python train.py --num_hidden_layers=15 --hidden_size=512 --num_attention_heads=4 --num_key_value_heads=4 --head_dim=128 --intermediate_size=1344 --vocab_size=50257 --hidden_act="geglu" --norm="rmsnorm" --norm_place="pre" --norm_eps=1e-05 --positions="rope" --rope_theta=10000.0 --rope_fraction=0.75 --qk_norm=false --attn_scale=0.0884 --bias="none" --tie_word_embeddings=false --parallel_block=false --init="uniform" --init_std_qkv=0.0248 --init_std_o=0.0 --init_std_up=0.0248 --init_std_down=0.0 --optimizer="adamw" --learning_rate=0.000669 --lr_mult_o=1.14 --beta1=0.95 --beta2=0.95 --lr_head=0.00562 --warmup_steps=549 --schedule="wsd" --decay_fraction=0.781 --decay_shape="linear" --final_lr_fraction=0.0 --batch_tokens=65536 --max_seq_len=2048 --doc_mask=true --train_tokens=579600000 --max_steps=8844 --dataset="wikipedia_en"
Each number is 500 + 25 x the weight over its row's rms, rounded and kept within 0 to 999. Layers, rows and columns count from 0. Numbers have three digits each. The size before them is the row's rms in percent of the matrix's.

# layer 7 MLP up, 1344x512, rms 0.0302, rows 108-141, columns 192-255
090:453497452510548494477471475463524559478514468482528497522549480491490512540491504504460503497491498477499489512483537466517484500510460453492472446489529503502496462493496528460528499495459487
101:495512471532469481518503509504469517506481461499441505508470454495498482504457498515506518486527476517514531536536461487482518502517478534491492541506523573530534520472477510477536498527503500
111:504482533539481490451492503513472500476485507505462535512462489488460490564523483499499522493525474481517487465486462514529509483545512540509494459517496494516519519529494516514521515487509521
108:454512536506480508541520505483500501504542468512493526574505500519441528521496521531525515522526518489487495514508486457464549474471476479500525531462519475475484498464529532504531474496520495
085:498512513499488463535528515497507510489482475558472503574518497473466567517519555486493489522498517465493506490556510459478536465471535446530497506520522535493499453485517554474506524560507518
100:487468511511505462474464524525504484524512527509471511486478488507513489519448501485516533519540459533513498479473507535511491505502496508518553503491506485521483498509489492486488458486492478
098:522469492448514457475487480485488488470485489498492456474471497483483514536502519507471485545513513491530480533550463491471475520523512476480501503495532504448527522478474544498549506521498472
098:501509457518493481508436479508515532499502536429499511487503503540531493518468459491492527477528522494498485496510498506460466505511502475499502527515505516489516472515498513501549522511479515
087:540468535489484480492524527497503511487464528510521513482486496512503499529524491480514528445551434504520493528469507535504515495471488500480524564492515478486536480479520492469489494472454465
094:480531490481477522471514535475493478498525468518496501535494494437522534527500506516506458498535498518466530517456496477522493509480489525470476565473507510517464486507479486538532519467439505
103:500527508451522505437523475522491515463500541456516540493456526531530514516486505524526491485479486471450510511492492458508505498459504503493472516474444523539522553496445523513499512520513518
101:528489481499497513507491520481479476490486473477471505479510471517530555521483479462488461475490487465505509511442498478526508482504500469489511516499479482494513498484471498501473495485478511
093:523484496506560521527505495486514489485534518492487524502485505535503475497509491533513544502486486475555503494477509449470512505513472480485500543489495476488510507491490499468509519508508535
115:530492439502473507489498518500484465493517508455511499496500526475502530526504482509500493469528464486485477539496492511478547493537528507484487480506502532483475468456491461530519560460507514
185:468507483526502468470534526482527559512512519531514503483505479460514497488479523564484513464492528502478437499479458449490515474507519523486504505485509497500497471470547521492539503462474503
101:520495484452460514524521506486505532465466468482459471486485473542567459483485486469537484523493438472505506439531470498506488540482502491483511446489471507509501534484470472555508459506510473
094:509454542480555479523501508514536461513488472506465527518465482487470522516530485529496479506522542502496516533459472505495520501511443511511492522535491505473523511527493509469497492469515498
101:512473515535511431483509496514479487470491498503526515557478536448485508481489478513547495487492561475502484494487503453514487529445456511494493524522503522541505444529472497469493517514460502
098:493514503530497495468499511548507504492511472529488493507483494536504510520526545546529500496523540523505457524486524525528519492490522536504481481472507493514458492487559524519471522470494480
091:470522542520492492529503507478479486500553458497514514520509514544473528482469533537465485505518500480464466540500511479535497535524519480486508490509530505564481474469498488532473476490530488
099:507518500517459477492538523467547474528496483458503511523529495475554533472494521535487509480486483517497514514511487512554529468487496519501522476546535450500494513463509448510487471511457500
098:488457488502518469508503463459505539486482473504492500498477473478511531525530495542482493500531483438468525503459463503499535534486497483491527481532501492508488517471478511511533495528489487
091:522492487506468502449495540505517499502512508516516491489510489504481467514484496507506525497456530485482471469495501506495499475443479570508517542484534501482442529459507521514509484538486499
084:476494541512534517498498451514458487487475495499530455460516494522507526529488480522463499472523512514550485553534501551504517501500482481472476485502522517505511465483486542471523514494519525
104:439540526472503517469509491510458476538476476503520479478491485507485500473511477447510513467505513534528531484506527534527460521506466524497499509503504505519534515512462517506495470491502475
110:506490514486517526468481490465493470494488543513546473505476488521531490500489494483551493455507488549488514521478497484536508492474493534527513539490536535505509502550486448520517521501534502
107:507504482506495500515544511519508500506527537484525505501486495506494515468513517510525545467541505577538491534490508522507495491456476531486468488518481502517514498521495528524498516481490519
097:498472465518507482469541530553473490522478471481475494477473489507544521477486524520518505542477477535488509517472467522530482481540501519491483474520523506474519527520431495551443491521488477
103:506511483528515464460493504486518506514470488498495522482518487534517538500507525514503494516476413486527522490464471521496498485492559485500497472489491453464501511500468521496477471494452498
104:481494470480518533536507441569424476497506518479502510524487510529466534490493509521525496501515446514494467452504486462503534494489480498497503498485518567485526510485450466493474543506525526
107:490474480475487523515536506497461474522458476464520460484498483506491530477509499450524459473515523497555501514489445470447500457482494500478459463450500551501594536527457489506503491440528533
103:464492519495515486473490509484524472497570570500516509493524491498482509551529504495519488494478507454554510524524503525530485482496465502516483481513530435489464464486534513519451479486494498
108:489484520548513513518545502461482484489543507496520513475481498493496537486538486428505549518538496499518536483524504473474486481563488499480509487531496479459505483496525482504462513448472505
104:488509521544518486494515512478545523473475511488508502495498504483511485484560500519518499474495479487517471510504498509494479484486503532478477514484458517516508546508465518467530488519543458
# layer 7 MLP down (transposed), 1344x512, rms 0.0269, rows 108-140, columns 192-255
093:511526530543476463457541553515468473508468489521516468524492499509516506454492484522521488506516478520485520504523473467490476546483482539513531540483476494478477478545507498489492522521535542
100:503520549483495473537514464495516529516481524486479514481512490533480492540497525537505518471526504519505529478507510475449469484494514522511516506505522455530497475456513431529460464555471503
103:486488555548506494474465507523517482525482487515460519494466482519487522529463483496498529523525457518514519507526481484512498478484504512498512484545537492510504547509488492535507508440499502
103:517474491511510527520533450488479524547489498480492495494489534541513503527497513483501526515522478461457498481473547500537507491461505527497480548502514512514472507483528545536475519463473484
092:479526484456496467482490494514506488499523520494465504509516538483523501478525523461460521531484531507512518488510519515539526500464516499497508480473530467501516491530483514519479528530496548
101:506503499492516544467462502474475503480520476519509519479484498484467499497528451516513526518534472480510457515527544474512508542495477436459497542496485509477480533482486483515487502466481482
099:490524479477491492518529515478477498524544468515516530479466472530488503488507463502532479497467490509501504479525462495506513482503498477542493491504503502489498519502517510506466465483526513
095:506461523511495488544518515486511500509454503548512528542497489512489499445520494508518492513484508492532486474476491466506538467448503514491506458473535495549512539485481500472483499477520479
086:467552476503510513502501502491489530500531450489477484500506496493504475452491519491500459550465536499494502486523486466515489513533514480513467433514497506515507515496492514512509494486542517
097:512488495525514485503515530509467534514491552507478517466480518536526484492517514504503543449499500480511519501534515493454484514510525484527528498524471447499457530532564519489497471485538487
099:478543526516522530507463542532500553520504521510484555530495516488509470499476481528465561469525482555540475480480510522541528502508537475493537522501486545549485445497494522505491532498482506
105:534506479468462492475541507520542525535479469498514506509488519489469483490500516530462512526470533511522473490517492467477526479518532560510492486483538481519495472510472477488518472522518504
098:521503495555470487482544448541503497508531509479488487481514468490504528490461517479468463519482528498507449497487513510525466513508532472463469457500489485517536484469517504527490501484511448
116:502490480502523531522472487486532529559480546521465515507449503508546488520484491503503495516509530477511439483458514507530530461512515520525493475509511495457465471517532495456501504510509500
125:516478496506570483518481557473518486500471540497494505496517510475476496546543512546488547452501515493490484529521491473514506484524484482472490513510478446537496467537506535517536499479484530
100:536506510502522503528496453484522540496496468466455525535525536527507487524472479498512507506500484487542486509457532460491496519503504503529489548510484517483544494502444459491480481485513486
097:478513494500508506540509493494492527450502505531452508483465508472486520475485447526503485515478497498508483515495495486499494484497519462509494530501468546539464483483500456476450476494523516
102:483479468493555493495502500505480457509525517556548518501481471492527476494494479505560525535482495524516456509498467517499525474503495495529482501488488485549492494503483508480461474471473512
103:498492492518531470500511482470538477481509517512484507503487475485491511515502499441488483502507494490486518518523487468460510498557500510464472519472468537496462519467501534522525506497509476
093:524463451483490531503495495506532524490460521525452491489472494431503481513517496468512500494472490519506537470501490508496495503472485509473486497506470459433513520487518511488537476522478496
097:513540517491491473565526494508491518519510534502468457499525505528495476494493492498505476493552523485467500547494528481547458496539471503495494527526513488548529518461481519491513525499520473
099:494486534494513507549550525524500522515477499490488490446497523522523513518508565521535520475573467508508515514486500520491515502483494468531535492510544492521507513525492500579537473506469501
095:451500506499526492573524472479471508491490465477494533516502535510519508492508521465498473494550488512516528505507456473509477529556494444490478458504464506528524469499491471473508508456498508
087:496495500470525468499500525473533506485516500473481568546513491485481469472477513484525470532502520464437524474465521459471453505499500526539524560479495478511486513514479436546539501503507483
102:521542510503496463482506502513503516474457490497486507516523509461519517513532503515488508502508503497554494533481464479454512479540545478485486454510488502493496506469488477508519475502489553
100:480463498533498520457568534510519550511491490491505502523469520528495506538489505482482489501529498517545482528500485506509496464505501502505472460523539512504521548482504510467504511487517479
104:516552481523502482511535521528485530514478464509534497501493507528520475534473515503470478499484532559492492504497539480491455472487501476520480483434518471511506520517496506511488518504498447
097:477508490485498475469451529456535513521443500528535518511503524475494459528520465468500519505474466494502478462497484470500548551452501500512537474506481492544526496477490456483555494560509470
105:506473525496541496416489508470490494522520495537461519556473518520495518515529499506498464522548494530494481514509475501458520493471488504534488545515494472546463508487473516476498498493507511
100:485537482475489506508483488478512473494472526512543498515469479510509495494529486529522490502471476509525465463518562487528494486489538452496530459479464542487513500451514494451517493523529484
105:522471488482475514454555512516507533489511482481473467484519525507502513514520533489502484506465513441522517533506512512461497517449498530486472511526492515493534548478510522515454482497471514
100:505512511501473486528488558500511484544459490478522493500494535501526478459540516467475478513466493463464492527499486519528535490484490514487503466479471462519494499535530463545522513486524514
111:503534502503508516519544499498444495467455497509512493487499472504505536503539509489484466518520533497463537488486470492503496495537475440546464519543468548513475513480461501518526444494473458
# layer 7 MLP gate, 1344x512, rms 0.0289, rows 109-141, columns 192-255
099:487516479520463554476479529515472468482511472505482483501485495514493490485490451480448517512454512520528472496534503535459530472476486542495430519525521503514526510498489521455553512478517517
097:517496534506473476459500495488476521495486567523523522533506542521459474506551463473536459473490524474498476479504436493518490530509510509523509484489469463508521480522478533501515520510509500
100:444509501488461489506496531528467522510529469466511462508508518501461521524468551515508537497550518501514469487498484479464576475466501489501559479485523534447511486478507493484547508511539524
092:479521479493494499461466481504501510489538534442490516502544522510519497462512519482440535515494515511516510515517494472509522501476480529479500506485516457483491499527485452507493466527497533
098:502501502522478505492482496528556519504468488464462492515512522526503514504519542486484467533505531499497511474492469495476487459533540509485494437484506463509500461509474532481458491509510541
101:499497501503498540525527513472486488498503461487518510538494495555523500506526501467471513480461514503492469523474502485498497490507498555469519516482498465487482488483556533548483501501556492
103:489478505475488519445472446488525492503521480431501498499484490502497500508510500509511514486523494539494533534472484488494484516499462499455455550501477484456523456527482512514505505539474529
095:519493504496473490516550489524457521470510518521476499469511471477505505511477497504559494516539470536472500536514523537489492483529514440543539486467483517487502542492469520562506447507471532
099:481512498543481531515492514492535504497513531460529537504461487464432535471517495467509547474545537485498430477516517514506487465569492539490510467519469517470531505493533498508489522493530492
095:507507490449482502472528471509482508496506504436527507486469529537490538498503494484469453521501509432449495467520493458457532486488486490481475484463508456497544560473499537508481542514515518
104:504469506474512528504477481514503522532512489510496513512523520473454465495525475487496464521479482495539503503455555537499466507494450487525436482480505463481483510491477518474510521504502510
100:493532482468495534540487494472510477509470501471465479472464533535512522550520500508526499490517502457478475519568490473470461459498532538498529520528526513537481522486527510494485471520492513
110:541510458499477495472464484491537468528509480512561461501506489465524507442513475534520483484496481504434503497467488497516519494501517514459513508472475493484495505463475441488482542473515535
117:494539486485471546490450497482490454485502519492511502526525525526501532481523478457509476531504486539496496496513510501496541481483538481470468522500479477505494487485497494497486492509521518
096:483480465510499523469509536515479494500512555500552455488475477496529483519481542509521482479494476508486516464514463516500491508529516507471534471476530487531481495459545469475556510517493521
097:521489553495537463480497473502509453528469469465511515495494495539491483512543528470439497505521529486481478514477514492448539499518474488457529486529518464446519498520521523513541510470484535
101:511451531498488468471499477480518510465469497490486477521502539480493522464499491500478490485481541458473459494495503493496486530446487503506461533562514537520494480495508482490537558517485514
102:437503481482528478485529468452565506521501478507519521502532531530440497535532457462498499533477518479535480479481481530486455486447451507489479529511519493480505504484498535489497517482485519
099:501471494509522498490528490477476466545487495451509508467493491513473508513490440502521516523511493517528487509488540524525494516496445548507522511443506503503556499513451474532469464493507520
100:527516488508492505464511517466517441494460518489526484533540492495521550480513490506480520488476462535482500503546511498521505514461509500501525496537508475466490504496535451478504497509504538
096:507480490515508461475480517458500516511470486511520531479491476505486485496501467534468497520478510454461528475460466473502489499509517452465516477529498489509519502499496486426531547484516494
101:514494502533539525486540476472502489469479514480502491489478528450515500500483479473534512488540503496566508503505525510515480513506503517463516538517515492493538542504481485494493557509542480
088:471521513503525440547493505469458488489491545478533521517531504542475522524508487463516501520560463473496508511483485502521473505465440507508501496495510446523488508533472500461536496540518482
103:519488504527486510484491515486517520472531524483472485519520499544536513542506490534495492460465475507506465542490478477455510482477501503497529491534489473489483439478527500534529513481465557
107:459502470535462490473524507499492521500484539501503464551459482516528502502470484520473470495484492505498505532487435434495487490476527514487473493528517524515501478484534506471477550508543466
101:540511464474504509481523490479485484517482511481544549497473458484475490510500493496503503500443567463509510507497495475535443487514507519449463563480489500500531522485519487504472504491532485
092:509464475514505487496523512532456494501511504494496490498497476533528522457491514537509446519479507507501481547492470522517439477539533493493457486521518480446479508496458509556441506516461486
100:510493527549492477526514506499480477538485517521540464482530509486512529509482506485460499476491529451515495477544532489464495507537533481503486473469471507503494474498544480523529479502474483
097:467499489463509470470486485496490477500512536492510510508481470511497563528485505542502519484502488467482473486470466472513506470517523504484519483499548509498534492465521481481504535515513508
101:474480483512479527516498516502471539521476462453494484506499492535459502482510497483515476471510488530552458452479464498497514495517510496493499452491538524535528504499498508455541506497478515
101:516514505501492461479495507506490508510443466487478487501520538501469486472514518484497490496492505517479479460493515484439508483476510542505543465545501530519502493520503465480546501511478508
107:460443513483481506443448464514532455510547499509518502484524520516430468517494508506483518481513493489506492481498499494484507546522493505491507496539500465473518461502537463476507526494481510
099:455504513506492508450512525470536514458512522479522514509522481516505516490587481517476488486455480516482439465512496471468544493484529521454447522500447504510497506485526510495534509518514512